Each number is 128 + 32 x the weight over the matrix's rms, rounded and kept within 0 to 255. Layers, rows and columns count from 0. Numbers have three digits each.

# layer 9 attention query, 384x384, rms 0.0495, rows 204-239,267-303,331-366, columns 96-191
161153141109115081158149160122159115195124159166125118159094101084142188125144141061089121077117135156098088091124148066100109127115129167160130116136140091121180128193106135118148122162140148128042132101148136157130177078121083114120147103108141138146117108110110134141165176143131078093
164112132111153064102167114129205086096091164060121125146118157128099134174098083144087206149159054208147129129021086152056076077112123124127125104089145120153089147123116123121155139149165097083113141149169133099163078199173161172123146103085191114159128142143099157105169105158142128176
156161100124151161091083133116129154114090172177138090153118090162147073158098112082138132138109040145135132106095127176119126125157121206117103110137115158084089146205120151124145129135142091091076098191144112106154105134138135115125147093100160070147150175114111178112084107127209172126
188117103102085089119107086140077126154113125167112132145170126122166144163135161129100103103117134077113130106144122126161136123184149090113087105097137108126107135161080133110044144121183166102175135163120149100137134126083104144119160099151094095124117117175112080143128166111125134118
184109091110141146104145127086137109145166110112149086142144118152109136088100105150175144150138135152144141137012123158097145155112135168132104160168123115108169127186138150172137141096134211189059128119102107156157122144088149097180099132142105138125138063159078093089081139125095079160
147182107162170137138101118142162110120079138117186178116130103126084112125096154154105143114167060152160084137179081142115138105098128115150161094134138115131052121093086151108072172141132141025131047184111130112100137128103141116205105086094129106203123121135139156188105103168169151141
141162147090180183173110131094128186088110104117123125086140146142088170152060128106068143161098071163142154100210102171210088112100100102168133119171133113151169096155131174100101073102149153064160077153094117161143043159138099124190142135098130130164134070132115147131127040115154142134
132157087158093063120090070099108193127137097166125163169166172131147127121131131096108159160076113098125120167183161102137113184097151147167121148151177137160122130077090118129091129077122049139161159074151181085141133155179131077125155107118052085143083116136093097184191129088128122107
149186183116092137123030124108097089102179072112111107103161151103126078105146125148148155220125163152111150176112118144079063132152147123082085126139088139132104087067141193152129147075140184105131110147088065127092148147129137184127153153137208176126169153042157149110133113111163100158
154113057065134133152111073139164143079145178110097137153097210133172037143135160082156066157044144128091134101155084090152138087046144100134107199116060157063135152168084123088063134143126117059112118140152115112148098092196117124165087199096173104078056104114118124129169159151178205178
129080131081099145090120055130052156135113075102117130135141111122152073133144170126122092125046154080099051086143099141129189186110138027113148101143112113097181083064148103085146138149139165140103185106126088155150137167140082140089082170154123113190136071142186119126205171135169168098
113072072130090122204141097243112153098069139155152172093127163093145147131117178120192119125106138069168102089165156055143156129134116137107149095173092131130073116181172193179125129137092171099143078131154176052123133255110083103160147078134109116127078166217125085119150154163132078133
117103159219080053145134088141025150158184164070138075145068115152129160106057087196136152087135157069161115079157138101188150150110195100110108164136164127098112105173136132103124140083131125125125151030090123092087113075072105171159055179148146100119088123140253184100096116148132163101
185116126152122147110123119179099098098143098106130104132175152228110088141137142171067047155157137064188196237054122149138117174091151076098117125140103193135154140162141150130140107119197127101151045113183044129122123111105093162008139096180128110135127093126073121121103047100131117119
132115200093096129128113180149125161131102132142101119082093132129130118114128099125154119133172180112115136123086109055050222198057145157133082138081116123116133122098135100111154104136171110069139094131094165076124123193091107063160153127097124133082095122161111143119128205157184176099
130104089137096152129101097104166104215154170122140124124134137089145100098143183099140103111131166181074077188069130198086096098068104099123131151086134125118123090148104081138119133160150177088161074195156089092160161092135117112098126066112149130172117122141128089092089042141094072105
148192194118156138142115182113148163037119198075159150053116131144114159197108139194195165141121144149148135127162153185172013132097157127101168138174183118145057129040141143045078156125086122233134137028132145050116130147087212121101151164107154157125112161100132155128143125160149131160
074148085111108063142096166030157194128209168130087132093096192148131097222198087166147149129130094118172150170100069033140119087137113166174124066082102095129178152168172103122095135143104148131155166105168118156118104154135088151106122113150178197177172128162222174111134141130092110075
172202107092169085169092061085192161166173058142112040080092127196135099126139127129117116156129117212129131200120087150123093082129156096129142126134165096122152105110151101100104168098120179143099123116103082123105108053193125096111201138122085071158095096134082155130129101176161150162
055112145153136090109083135134101116119160095074108104078097127071118138173178126127168159091039255115182054197116073204157151123123114135129218055161141123160129149128101063159100128050143100121117170122121139111120133131104113137088093181131201144126152152113140112076119157144172168107
072113159126142202106098194113124093147170101099123139099170109138207115080153109117136124118119110086106087202103097098135128126158161146172096222180148116141152140135121108110066104152111124076134147129135151092136144127070166150151120163123137141132137137146123053145176167120158146132
144078148140094129160125148162127100172126144085129145157070159142119061153131114191126121074162152162134096143165150100104089107084062122164085155119101098109170149150095095113137165154136119179150095090149144073139158159094139072119108141125151117162108192169173137138134202123085114243
088136144123150174097137145099119124177163166154155158090173154137154140140161126086114151095057105092075142113148143099092106114131128102135159137143138121113139072143132159134140108182090135144086111145104076154107164212124187130144092128151190175082092045066176171143144097123176113049
129149142150163105082166139142117130128144163017129146122167116164085070128118149183129141127136190138127143102107150145135166146122074127124102149131065123126129084141108098106130155086166112155140093101164160133097114094186123045088110165102069148169134130142134133156200165118114096156
102116100062115154127135139104080066133147144105138134142114163147197182116140123109112173076115114118146156172085136142129132165138116167131123135175098124132149121145127188136121139140141128148117154152097180097124126126142136147142138149166136159126092142118143125121109140167202141148
134138125107145147101130149125107151108153106184156112129114180116163178086108067098112105138073115129160124118126075084151103129174129156169120146123121124133123167144132197094130137083159208147138162175111119145093168115095127191189177138178138135162201104101128086051081124111167146127
145118166192148162111072094114085085152110131174150169134123106132104121157108140174138076105175156093127164090108125096117098157120147094142163093130118132112133135148136160141179115164118144140101072092138136112103124149129152153126150143120144196127100086134146136165127138120159137109
164103200192169093176176184074097095133103094118110075112086145127140111158163112125106113079154150108080146117127125124133163100123193075133145135156123159067162145175164139073122136090134178174130156126153109142122149131114145131115165101132148171080147165105128119142123114134101113097
115158133088095157109138122140175106093095101159156163134107143126138176116127141053126128100108157147151140115154117174102084107102124148156090151132155105129152157129113113094166096149102144118097115157103121160104084117094177110166142118105148115080105122084121167125139100121164102106
069105139101134110126099129141148091191122133097127107127054105150152093146106091054136156101093126144124132165115093108147056141190156150107134140115125098108123122163150139078152138087125167113137107122078171116123086089065149107198154169220142202194138144114159134118148092135170153164
161116146152140109127098149179140184080155142128110136091154150126094087119110139146150122122168150121114137062052120159111122116123134107116149104118106116115140107087134088079159114118115132128159117111147114127144104137151116120156159139100146097120173111147073126121124147105097082202
126175117143118108149204105103091099099100153076119128142096160070099119099081164096135092096162182106086127126144145163150159129064119170124122068120169158126138129122096137163091134143118094130052138110175105185126159108179179129109096095121125157078097143160114085091113089139095120098
151122168113120136146162113123059164122213138103082069165148138093142086177110136212159115148187191115119148060142113123123189137169093139155147105132154109135204137131105093186131189132143131144192144070136174102131107079129042131203137140125111130149135132160066092165133140152098111130
112121088114180165111171137154130089108073162105113147109182136126113149090139099096174173077107108101083143098137139055176172135110134130162140140178100065156113162083116135111166100149108118150145092119123126170140167140078145134120179107189147145120153148075139147093115171137088149107
153119140158165147111125091195141125157102109160147095158100079112091181132105155175157090156199128112095123143174135111162194105088113131123178118129144100183079101129107128163101165137112136166110112116117108100160146100174062155102139109153095111117131082151079099154108188162134130118
147102117191190153128132102122103159097077139116134155099136181124149177136039137103067131095131165122112110159082152077125132080123107099126080109163116154126117135135133085106202088118065144100098138132138120173130054095113121068181108132166198134093137130129098128120135121140125123183
157160146128098147134101116173097087131161168142150089069151124136106148087128155201155136174131125149191155103143145130103119073140117136162206115131109109093092126159120119117144125166138064132150100101035134089142066116113155168145111115091170159131093117132119104157139068085141142177
136110127137098165125124118139122107137158171146096101175163099120109113126103106127100140119147142111099145149145109096123161160135100155154162173136138078121095150106094199113153205132120141130139122157122112135125151165110097117106150111157132073114131170143086122118120119154136148048
080127136146131129142178150160134122108106096123131081094140148164080122127133066173119174095139047132167123118040141143121158104107103128115107128158121134108082097092097155109167138108142150124097141164109131125106111123105137144139149165117143099177162159126111121152109090134120175124
093149123169141117110189084135119150037124152176101133171160134140063120112130133156128114043116121127107152158095081115161174168107143114084142158169144094121169101151152128135118118135128132106156135138157080145139218125142127089085177129157084069099126176130139156137141092117157195129
180076065144129084139057183107167147104159108128157124130144118114153169115135099119134101144108061137163068169147154163062117132105171188150133092140087155151103177139120125124132168116147123091080142119133109140153125140091130117114130050170133119122108135195113106089131178125131065111
185119162055077115121099095138122132165132126126143102157120136135111115105138145054155147162135140172125127100115169133123093170126148155139123150095115131081090096192157072136142138134143109170123143160061161148144094110177158113204128132110133147123090101118094147135158163154125113128
123148057178121080119139184118162046102140164092116160100164148112103127120108139127111130131162086128118115117128102105048138151134114129099130103077100107118100158136099115060134071106127149093124098128102119124164138182087122148180125141105072111107131106156141106152122112132139156087
115140156102183137156144151127130149151097143135137111147126125075056128119114110107071114122088104112135152159193127176210142118101035095120138163158128159096210145110181158173150086107178108110168145183141142092104061157144144110166124065112129128133129077157107091133117117099160165109
133115140185094076124128106094142165127082119123152156176092193115129118117150090130109096134153227113138113146135132126131095127118071151159157147155213144167101104106180214124091150124159072127217139077156139024097099166131136126158094126159129124116202092154097145144128078086082158131
131195169124090136078055164104164192117149058092100096125117126120138134110176140177174161171158177120125184164144151119103063128110104136033046079107117145110123137137145147168112148083138119123128059125107116121132092114155105176131162167105161103144136146114143174130125110100125079155
116086086067121127138143137142154145070196170114065115148147142156158102136167147119150110145097099145126102135192140113148170110061147165107052138082041149073180145157114099083111080136114151069114151191176113107096150084175151139193109145103125108125131103135091096124148099177129181198
115077162110090124094046101158156131103124135126117093095102132116170089093142082138213072120075189126146116069171140103151158173070106138142140183132102148047150049115199104138136117142185091138117116127088152121093034141094168166071073157099146114135113092170169115103109166072183110060
049062111170074130121151164189061163073149110116161132135073167148119115131063191114182126135085140118122107170158093087080111107193118141114112134187058174132143159182161186145175113146127139100126108129158129065098111219074028111134083105160141125123109176150171196053222115201092144133
148132169162103121130124084097036165151124162092183127083107106134115200109057134148135152085114133117155147093137144122172119110115062081118140155109107094094115102196141145153079143126119129140038096116119069156118055132097158140175041130085129128133102084126245173124105033137090118104
109157117024082192109144062122144125138049098134109153152139202177155069217102174180056010155150164085151158152057113180151087140124218132113147101092156137062210088113103105138157132141207121066219037122101108100131213203192119118080173066134112129152112087157068134119110130120167098054
085152179112108141219172184132130163169182057104107154145140128099155146160104134122071134125203132056136117211038137033144131205097099172094135160149105134188182183146168079099132107112140104074112145184103161138178141193155075051174140141095107110096116154182097102093141180131146127117
130128075086155138072066062155042112195164103158115101137155075154127096087091154158190095140079135145114088158009035182056135044140037127077185143088186153104103095148047157069113162167190202074130129151172131141145096087142162092080129100087181141220137135192166150101133062174127094155
163103150066133098085111137083108125054087135100104131162138081194156107153159157101173131157118178119116163118122101183176076185092184105110144198185155133166070136077098121107064105112093146142123174090098161081161100107071253055099150107106099128111128145116183107116189170176138147106
093117062055086089117120168027109136175173057204070098126154160100118170195181069156158120144140134112120133074117093079055162125128128168129119145096095124104077100132131092135163172091086131179089152124145081118130149109172099088124166100211120097210162191180204143117065196085154091111
109144120189158052158090083109135160134133097092090169082118172198117128163095134148079107161109147156196121190129121136094113098188120099099169135120141109109140142125174082134107174110127105095209124046114086179133050102138060080126200117104123065142142107140099180202104078171138186166
076156205139132137129162167134170210187110131088183086090079136114181149144110102104112132114119217109131062229175123170108121088162130126076220063202158173155103116088127126120108154103134109174124070160132129143083128097125089134118130152195139180144135131094079129118109155122155150121
117157090115091166118135079079141124109141131121110140147145134130134124118115148118154175107147125130079163106130126157125094120113157128114106097125162105118143144143139108122120106166181128131104082129139130147121123115146140073105113112095142120105102106123126142107106149182126153057
086157144113168111141118121154146140127137137111098089151135106129125148166143127130142138149098121127116142141076148157140148086114173085125131123153154155157134140147125143152134097141150127130161118101129136116083169121127101137131157107139154133133095119096145120131077092194123152108
151100140115118165130121101134127092111139148112162134174110148148099080169129142134138129141124120126107120115128135136115136115183113145109126100135131152140117181170115122077140118121139136144127155122136128099152129124101170133121136117139118155095121080106151083133118128164127163126
085154161152151084141119146082141134099107126137130111159142121099117090063138137171121147144105130130140144094140105109159182120172162111142169112138094113165103102127084075168079103121170149147144127110114104157091120126129125111126113135109126150139108108166157102093122116125121122095
124156124137179142115155139155179132114128109143147151144178102122171132114144126109134145103157098217150137117134096101158145169100120157073076128151119174094177143149134140093130158133117131159099122107120157112144143114149130140143145103155105140142116137105141127138114151155162115139
102140097172180204143147070137149128117120118140117161144152138154123163101147079120109153134144072151083130125108121112119099161106070134126072121211175178115109181133154137132117142175156135096103123184128144109121141138114150114156123122100105111088133119099151144114090108153151141099
197138088148141157110070136084096087189193103176132125105124167148146109109130105156173160172112116155114148089123139152108067149121114111132133134100139090076135131143110117182076125163125115151125159132102187102103100115134121159163137104143127160140133127134173124155098125125116108135
151154137089115164133103138103110103153161131115148130143115128099129114137106115152112113107164192128114103079162124111173090097141115092175187117095113094123056062174091111150077128180148080125141153112099095114134117116132126162112132144115123130138116144097160177174149104098125165141
099117111125140173095155164173155133130151161108100146145133119125088126119114062109159168129141109095097143147115096109092136140126088168123070104140126148141108126124157148106076166140105156143077147147142156172095134093117147147080139135129123088115129164113132143139100140121181190112
094070113103104121103150127096115083158133118147139153086118065172104112161125112123095135142167142153143117149113093168125141152163156142121105092126148132099121121143168150149163095144139088144117140136076185095108116167112101128139073143071140120177152131133144126131124102116087113165
141135150143151125140120139096125119124130115099164176133157103137131140088112118146118131102149139060156137122110093156117194119118090142142170163109136109123109124120168115091134099104146128138157141085161156131111148089168117102127107141153147105112113147153127159144141141060088075182
116193110162200128193132111145094120148145159121082096127106185105108136139112155164114092122072149095103096101183127185126134086105136099105091115169115132159171111128104124136068137121147114138137098132157120147121193145074112121122146094142127169116107141091172151157188145137119125117
129122176153112144103087154109093100169151092156131131118120093083161137153121144164097107153137183112150136127189164159142121122145160156152141095144112118089149099111161098155160140175183102129146137097124174133146119095182094139181108128107162136146109073142079076150171162124081127176
095139101155131098124092146132132122094144200141125120104171145125130154128122142080134130149121150143147136094123132120134140140110124094124149121160077074131159095095084065142155133155114146100138115104136166100112120118103089119124134170091139105131135108135153114121158187064163097088
135077195066127098154114133069116151144118124129154149121145110087214085106147124125119124148139126104185137131113124156134151122118112164141128126117103153092114102125153141170119140164150095134145153084117160129126167096142170140140158099158099144105130090112106076139091156147097137105
140138115123134128131096129191117122160096109121156128102078074145137079142096132153120093168110163183163112097113155158139110129176142135115124115156131143107146123120186161173109100148114133119096092167103194110145079110119166113202097144035121174160146123111137092158166139162151106151
100146083108140096128177113156167141093176105123116113120189106108166101112144170140086191089088185050128158146157201059106141099151140138150148126147135123110040121115128127146085138099134136194098082189143128107186140096144103197103144171115029156059032176131131134132129128142206112112
113196112080114175087107131129135093128110102115178153129079133140082135142134122099168077161054108165091111094130085114079121164149186130162136097157084174144150136140136113128141147115121077157119115059107109105108105162097159111071134123162157073138139118150104147114035097156140108111
087115112168145153070146099159179123110181064170176170076127133119159120134167107129124097142095132124133107095123153114128065133172198079146114098145150116192125119126133163173083177081094099138171134151152054159039177162121102159084130073156106161139167122082121168081120205127082106075
123131145110159144134115089053134084083124174127103123139137114122111108137119148157165099141077130171091088175094175127142138124081142103139163163035149069121140172139161175116163150111137124074172123091142071118143183099163160115096176123133120065081147083038123124136145123122130122174
170060086085090123119113173122142117090119076080096110155238052130138163128081145115140083113159171165077148148056133204086147111176150143118109104073104122143148130176146124128185097158105149152101073086109114104124150109121133201129139082210169080130170107199170122186145109144111122083
112116189140150148083133101140158170163121127094142147134169103150070220110181042140083097074090081052147108145123129149148112122090132141139090099144124114086168119144110089163127140082145122185066145043069175104158090121147131156151161141187075143171104116096110135134169189168068158159
117117109166145055100164194106126148127141137102134166087146132139116132184080119140107116117132101072108121182061129118092145133129109164159128158137031124146148130184156099101122087152096119089126115143163153132141163154147174118071108089114080083158123145140143141130156133103149163104
127067167132126116136177115047088102134165110132096145204117125122106144095112089145153161079124126055049165167089111170133121155154114149146145122133100101132163167171078213098074133159156117048162148125141082131082122178106136125137153125133168170129123136146126064178149122071123142122
102186134158156114095146101134148134115130117138175185150087196102111100080186115131110120140101159138177165091103153108065137163115157146103087202142131110148116136100088132178124151097131132140159123142141136102135115150127108139172139129167146080130122179169134096097160099099135148102
119115204066109159148112124112167119151110075176073090177132144089126080096115155149124096122127144072123152153131164101117126147085123097139102102081115200141167117132095164161156130172120140120202069215125081139114100131150128141096138142141110164142110111097126129186034129070141137126
100151077082142169154156138132151145110118107068120120172082144124180141148189131132081170136071080157095103097116129149129135174079156131162155129097180112137152149076189150110144101149125100090174127131129085153069150140185119181165147103134102112129100149146145106083126130120135147170
089136117116072138133098119179157088149122125074165071141116172081129092170123157099135113111066194055177118131097116165179113105105135159114182132135161113130163171149142162133143148100122119162103130133131101172144112100176141126159124157108176142147104093133134120153083062115142148090
104050085073106154139156114168075120057144087111128125163085173126069164109088103080107065070095124126127102139144092138120101107155092140142134121128110121136177105126129129131160086141092162156101069202069122119072105160117103145115186130194126124148110147140115169099125183133145105158
097091182135139175116108046184148110196168154119153090175132132101186145117107146101182124094118126131154134091113121162123120168033154124158100147147137152059164067104118140155114089116172211102129132138162082132135090143166159148120109152135076088175206100155130155077088238141074089088
126153120102183139138152096122153124146134121107142100165119159136151082185152130188100086172143151074085118141080120170197114117121160084116119094078118163128157108177164108128103113093108162082208155097106176125091128136143151124105098130187122159164170089095091119116096139143165145124
125115167152108106115109127085124108139118108070149126185128135117161147120092085137154157132180079124047180120125173162100116131098107165145122103095096105154166142116121157103168134107119120188140160127149179126080138070103108165136119118101094151092132095136116124215109055155148136152
142157096140121143123141173088096102112161142143158116147140165181128136102100111177186120114128110149088120158082147103159125140096111150065096125135114115133109114123134141120074155117086145125151134146140150053139108123108065094050162117150126171101070093105105125148154114154079200138
148170151154096115095151170182093197094090151095094125124138101184103082127070063125132122130117118203145104126118124145171077162163096128140101138101113065135127137107099113201136107151120134119131121158174121108123118096098114104112065129125125109171136193096139110172136046141180070111
167140149158164104177101099127162133176130057140056115048138151178101118131131048125157217109141124145082137115069094113136133106091097150150107179178100082119177164123128180103102122076186094189134119140182099148127133158104135124122100173173103091146183114151156187142122122156129127146
078097111187118139164144135101158134157174127107145121153143098124124136077135165126087101007107122153135131159177071121122151077188191083134111184151110117110171157108167119101150097156135101103133073109100176108114113126127050141110167063102089137165152132129108163133113177073141134107
116113120125153178145155092076131201137136093154120178113088119126181135130135078063125086069142197104128090167107099116099084104130137185189109112168126127136103100129142149107173121089116140149073112121078088144089170189168116121140164154143023072202097089085140123113136134062134177090
204119114122166134184116086137170183134137167179157137113194145123169144098130110164180176115091091126099144105160166107123112137051118181165160110074148111113126202146106128059108155138159118193137095138082065159102149199141123112074106100144156162123155134088080099159118080132148076135
136140177110141163119125159120117095082192167096152114149079160151083121115116147105025098120143132163125152112091127108111096151073108077098142071112177099076096142238170127088165127153151100114092150063132139117106110170119143114129140141148128134172123080168130152050162108085137098139
129113118110154166140108145131111135157084169131146192144083168112129097121144113128125127157136128122151104176158107135129157136146124103213093140086094127166176100139157132179096141124142143192097159123169118118162098140096155134061117185094155120105108158116149081151160137132126148109
084115134148082130144135127144141175098116131132104123089120145116125087134168163059073124136117109170106122106113146132097122167131165091103063072116166126092095176139166142104104116156167096146180108142136127130112077097090119116164185090153180163094124183169143166104153120186148131152
183149214117130115148173085112086208146096108194117094119147129134130099106129110174069113154024136164113106174026116107106082176128119085102076152131118148073096159167161105124149166098156159147137137143133127105150119144136105115113139145129152110154109173146071076122115094130195151155
174120139181108148113098166194167140143110171122101147149114097137074136109169129083157148185096089115111084098157098179128162119112088112097106100072129171176117178065196159111192172169197088092157149085129126126149129139119121109204116125131181192143112115123136167174128099093145118147
144167086081126133153158078096070107147139127188161173144141123141101191154103155105159076138143155077133126083125141162178148146152178108063109135153118114139111163188143131140114112124192135143067114161145181078140149112154146136099117052147125095171140093134136108134139173113130105148
086105139156087112111164118172194153145159056115082081110107121106171169159108058133076108121147148090181124171152119103133128153115097102175154113155105083144155154066081109171128136171090116139156116103054107116129052069067145120154093174128046125169143087065177105163132210088126143119
138093105165118092154113125114160093123116120115112142182113110114072114141135110121113113105128216111130084147101179153107105172149117087116166128133191126134187135122056120082141111137167099135145121122187080070126168160153163160148088144102167083088121088169194163128156066116172111146
094137115191160147123123140149097060103131145100186163090146161120115080100085143156131199077136128096098144103139105183057163142136157141109098130171111106134156135159127119142148112115131058143070120151092086175103158050164125099131138131174090149073122040128125123101043130118080169082
147178075172117180146144111160142110105151096072142071077112177081104091125140165157162153088086165089174128126089164092181130126150197124115109126131184091160114122184155103143157111170124149166172165049055135131084136144129133108177136071151137136129141118091113128133152168128138157119
088063180120167200122164097151110141077136130131209148108132137156149091158148080138160116105157115067129168116132210109105148078095171112148153086137153176100118178148161126086089135147211128082099173229164127141140100130168183044125150099112148153119101098135110153102138138090144125120
124146115070125189168118149111148146131124119121113107104168155124105152123150100145078129119086149130082122134086160114154125093112153141098053116079122077124145146127094196136169121085085193194126149088109140095167130094146096172109110092168124082144157132103143140104166091198090194112
085141148126171168130184077106157142098107142184104143072124105110138072165187093150027179128190076094099152153150151141142108124117140093144108137144111102145094175082133080154192151095075150139194075136171151167168144133129103147072096138034088162142165133095108074125127145117127160104
150155165161061082106092127146132176175137114160124103132106099087132148127094188133165164103122148132179093158150129139132162141121089154194160184068199082134063127154154193123090140117196167177110098192122097058141111076125112119087129125105157097095132154149152174155155150211159180134
# layer 9 attention key, 128x384, rms 0.0497, rows 75-110, columns 96-191
159095064114130115082081176170133141160102097157108133116150148107134138159177106126167108143128109171131134062050130152082099181129089118131132186109060088165131116122142106085107133154085096112102118131120122139146124158156141129120078120120156089044143163081121149142141089126057106120
127149138166109147133109121150113112115104126156165183164076122154162126114134144149137136125139158186165098148080153142080118132114102085091135102140098142125131119092117116127142154122112143164127130144188080109137141126098156075137110091131153132189149128077106148108156150128195150176
144126089151127103112137106157089103155099142102154134169114165165133132086119148090089088139144138086133138098124143117162079115158173122179088152161143135140099102119155132130138111107122126093159130132136126108147103142153115151125154137108131120094127132132126162157192122103135159091
119188067122071151152136157147133137081153102062133114168170130165158128181162101100165158168135103113098114085139122177171118153161098136114151157139159121162154097076156166134146110122107119125106165105105097104136135117124098149137140119102076183197108127134135088150170150138163175107
141122124105108158125140109150155108120154068137164173171162128169156174152122167179156131119132146186111136144160141131123108132133087082037120082123164159117112161102159089106111109107140132148173144154122111082103115086168082159124058057144055126178102152207089121116098092128104178169
120168184087141222142127148155107131164129131132170179169138120150143141139116111094122146138105108099074141204163096186162126113141114108109137084161082112146144138116106115150098129131072146158098160098124121117151090152138134101127159125163135177130122112130128134155131185134134179157
144150129136137089122116144105156136152129154155141044123202131111078155126145142148112069090088142117083151093068162167198152176145150100145112079128100148126113050094111110117089137149045125117104132116084111154117106154159189131071135130142106135125157199111072173132101144095100106112
155121177133132116166126111075131188166113141123099087144194145110084108096113097083141145134129122172152083138159089189146114108197109122152129106141129127190101192171061092029122126144191157148199096115093201137083098119109219130126159113097122099097113118162175082199058168120100154067
054155139098154091115126129128124094094141117172135175127116142108193059153148044094146132144102130071139127190095114128206166109154190109169149153150132147125120121139156113180139132052173144071145127072147169157121170191165186091159141171126098124137159102161074090163135116127081117105
180109151115073045143089105122135117157150071138108116241188117053108111113108042107111169099099151120127183112213142131109127138117150134116113112088098120151146074157079201112133141043166110142094154102039127125089126160110159163116186160121242146115108147072126106081105177127110055150
111121109155154145201111137125102143146113193130124104170090174203165077115111139097130100191087114140124118133155115068130195099103089148106113197082068147098105144154146063064100150128138137075148176122117132115164145102144103112195075161096139126143063121138083105084226124105113133189
096086155120222141139122067122184136132099140056200128066102125101135117120150114144149055148115164119116059104137176149124057192101184083111182099136053104093160160172101095133143134118228160173142108057061115144135143103198157037149161153150135105142136120191137115089172114123151120157
054139128082056093105149173155198191168035125119110143221136182185077135191133157128129139194079119084121070181065168159173161105168091213131095089159088108154160046179082160145209109088163181145171077113107113078110151205073102065125151103142160056139131180147106155136150113145070090114
077133132141121084070126074166064137106154127183167138135155140157095146139050068088170115143114100090184160128131122156223129191060138152184065154115057110091103116160110159162151070095138080075093079091031103114161058121104156175118102149141051188120163057084248159078157116175079187059
232168147154164163176142187164143161128118125130083125106186088143109073221115161154091030204165156104061158176074141125163052093117181051059108117176193124106186160062077139114129190219161103098131047143074071093136098107162142195104154144162152151157064128113123168155118111112156138161
112110158104100096040125064044147167174110093071096164086076167095200127177106086075132105130111127044147072038091162155128105172180089176074121103170099188145091118113177141156193118105089124102090128083058179119099132072181151137103169180158078174083119143156162124186097166183170203099
172177071120103178127112123101124130159079182086085113163216163108092184069076141158126129178135126150067110135106050162108044178097168181133137195128079098104126144159199037134104128096201120139190079122163092066132081132063077061088124112131101157185141132160114124146193125152173056192
110073087116099114136071210193146116131131073091172177122139135107068150171077149156148124046073162108130089152153180186105092175104092115159147196190093052141081188137153136107080173158187139187186180155170124078115218082134141143071163171057159100137185159165121097101118095161145159114
133143164108064092079082172056083137125151104127055144122078142186085125208164096183181190128106138086144126087110112060078157107087090134123078073092129171073035132128137116158139133102091128133223080046158058186168165053142157144088116084157138113182144073160114112143162109159081063141
180140079175158099188073099089165223129116033114091165153093154179137146097164105126092149140182163084181169128099137097186105035154124164179081163080128130181114119080069079075107155165090140126104135082046142079065100146110097129153150128086097092143090133108062180110128072109183135127
104131151091147089155087106099164082132167090105086142149090064102084120098097113072123097123114203069106130205166109142107160147141128184142114150102148127172078134175098162107092093107196128161071138142091153080087190102157069037123138134208157134097157110115139078201137132064183174094
124137114131144150131143114135141091126123132109146159111099109112109146149129116156112116133149152147092132125126126128096086155117130086172122084107108156122125139117139157120138099119095126153117117132099123136175120101134136097159139168123136109118111105127124151133097133113087120171
123132103163120144137140131115100115107099114125111138119148145076151139092111111081119143145116142144115133054121154118068127170147189121176171132127106146136176123139126154114107136136136160150144130109121160109107138134201161127142152127125093092117159131108114139135122090134112135097
111135128132151107145148132140145152148122137126102157109157116109143139109124103117096134137121141124145148179105128124104058138108131155128131091077126131110138102127118132149098138165140124124143133165136132182126079160187152125132098158085162102142161134099165145134114095125111082174
152112139120103147144095094118161094103158092126139100112137119159172144127136143134133106151129139152126165115112097119117111136098114095158130128104138142154155142134178151183178108101077108105141133133106116107160128132131125099121089130143125135142125110122097115142137137102109108142
139129172130120080123131149120135142140164142114134131130115099116150106114104101138125138151101101120105147147084155105157094062118144177115146130124138122130140146115071112121123104144149113136117135175135093131114079152148140101107115142085165084117115113135142115081140114095135097154
149107179150114105115130127137147118143121111113099132127121140130133084116132106094116144153122128170161129168080187174071125180120163127101128116150112129085139119164086099156090114145135140139118197156151123161153112126124181117172100145132132105111131129126134148147163144114103088132
130171143161131104139118134147136111123153077122143140150151099117139123160142105137079110128137102155143147191083142093101126155148112131147165104116135102115158081111063108113148139147118148098148110134134147044163101170134150154130103134159105148096146135099120113099124157128125094145
100146113134124152121164111192139147145142151126138165137109107149122077077080175138108134120133114121181110151135150162107141104120107123097126140109104123174111139098124130162161097164151115134118116138097125144116125146118138053157103118093146126124117101139112137114101102111135116102
153159121117141111117134134128139110114098149151133137135124102094110130138150101150108156105144131168105148153068196159115060079109074188105120123135110114116148085111130110145120106118115143102136134129131050124148139122156124144143102165133151121146103135123129158125118117145112141088
100132194131140108162122105120102145171096153117079102105115190097124147103156058094140117134137124087115153095129096110124101147146147140161117107125118098106111153140114097129083184158142150136146112113155110146166077138156135114183161169116098146089110104098139141116134068106120050100
120149117165102108127140129124126137158131146118143123133128185154138131097155089105141123101105109135117150119130132114112142139130181133160092115163133101147116159121128131159065112075170098110140111102092155109145196136118115132137123121120123107111160152128127161161161104137126165064
124147128154095135096093145114081110137144164200087078118119161091126161121130127131139151181113126126149102123101145117142110106113155128112146173149171132143091153108171149077174179135079118126154119163109151129078184155124119109111099118129145155109160164081124106161157103116161154141
143097088065130113094155125106143113147140149152140112168135100143135135132120130096110102134144141135137096104119082095135115144102176122140160110112092115135128129165165115138112143156148134136092153123124133107139152139109124150096127129166136157126145124126106143107115135159122161106
157162115087075165144112149148111155113106069135142169174113068150165128160117068179145165098145096144115130145106138122052123096100089121086148127137123118113122120121135173086103121086107078127074122103097091146114094132121107109116122077107185104147107120117096146097109157113172143135
110155098184105179134105125149129108132145134193111119154113110130108105097097133119129109138105151188137112133053099120098120147067136120167138111171140110177126146137165162119160105108202119159095118105104110074165125144101151102112207113120155090135089070101108140187111158111169097124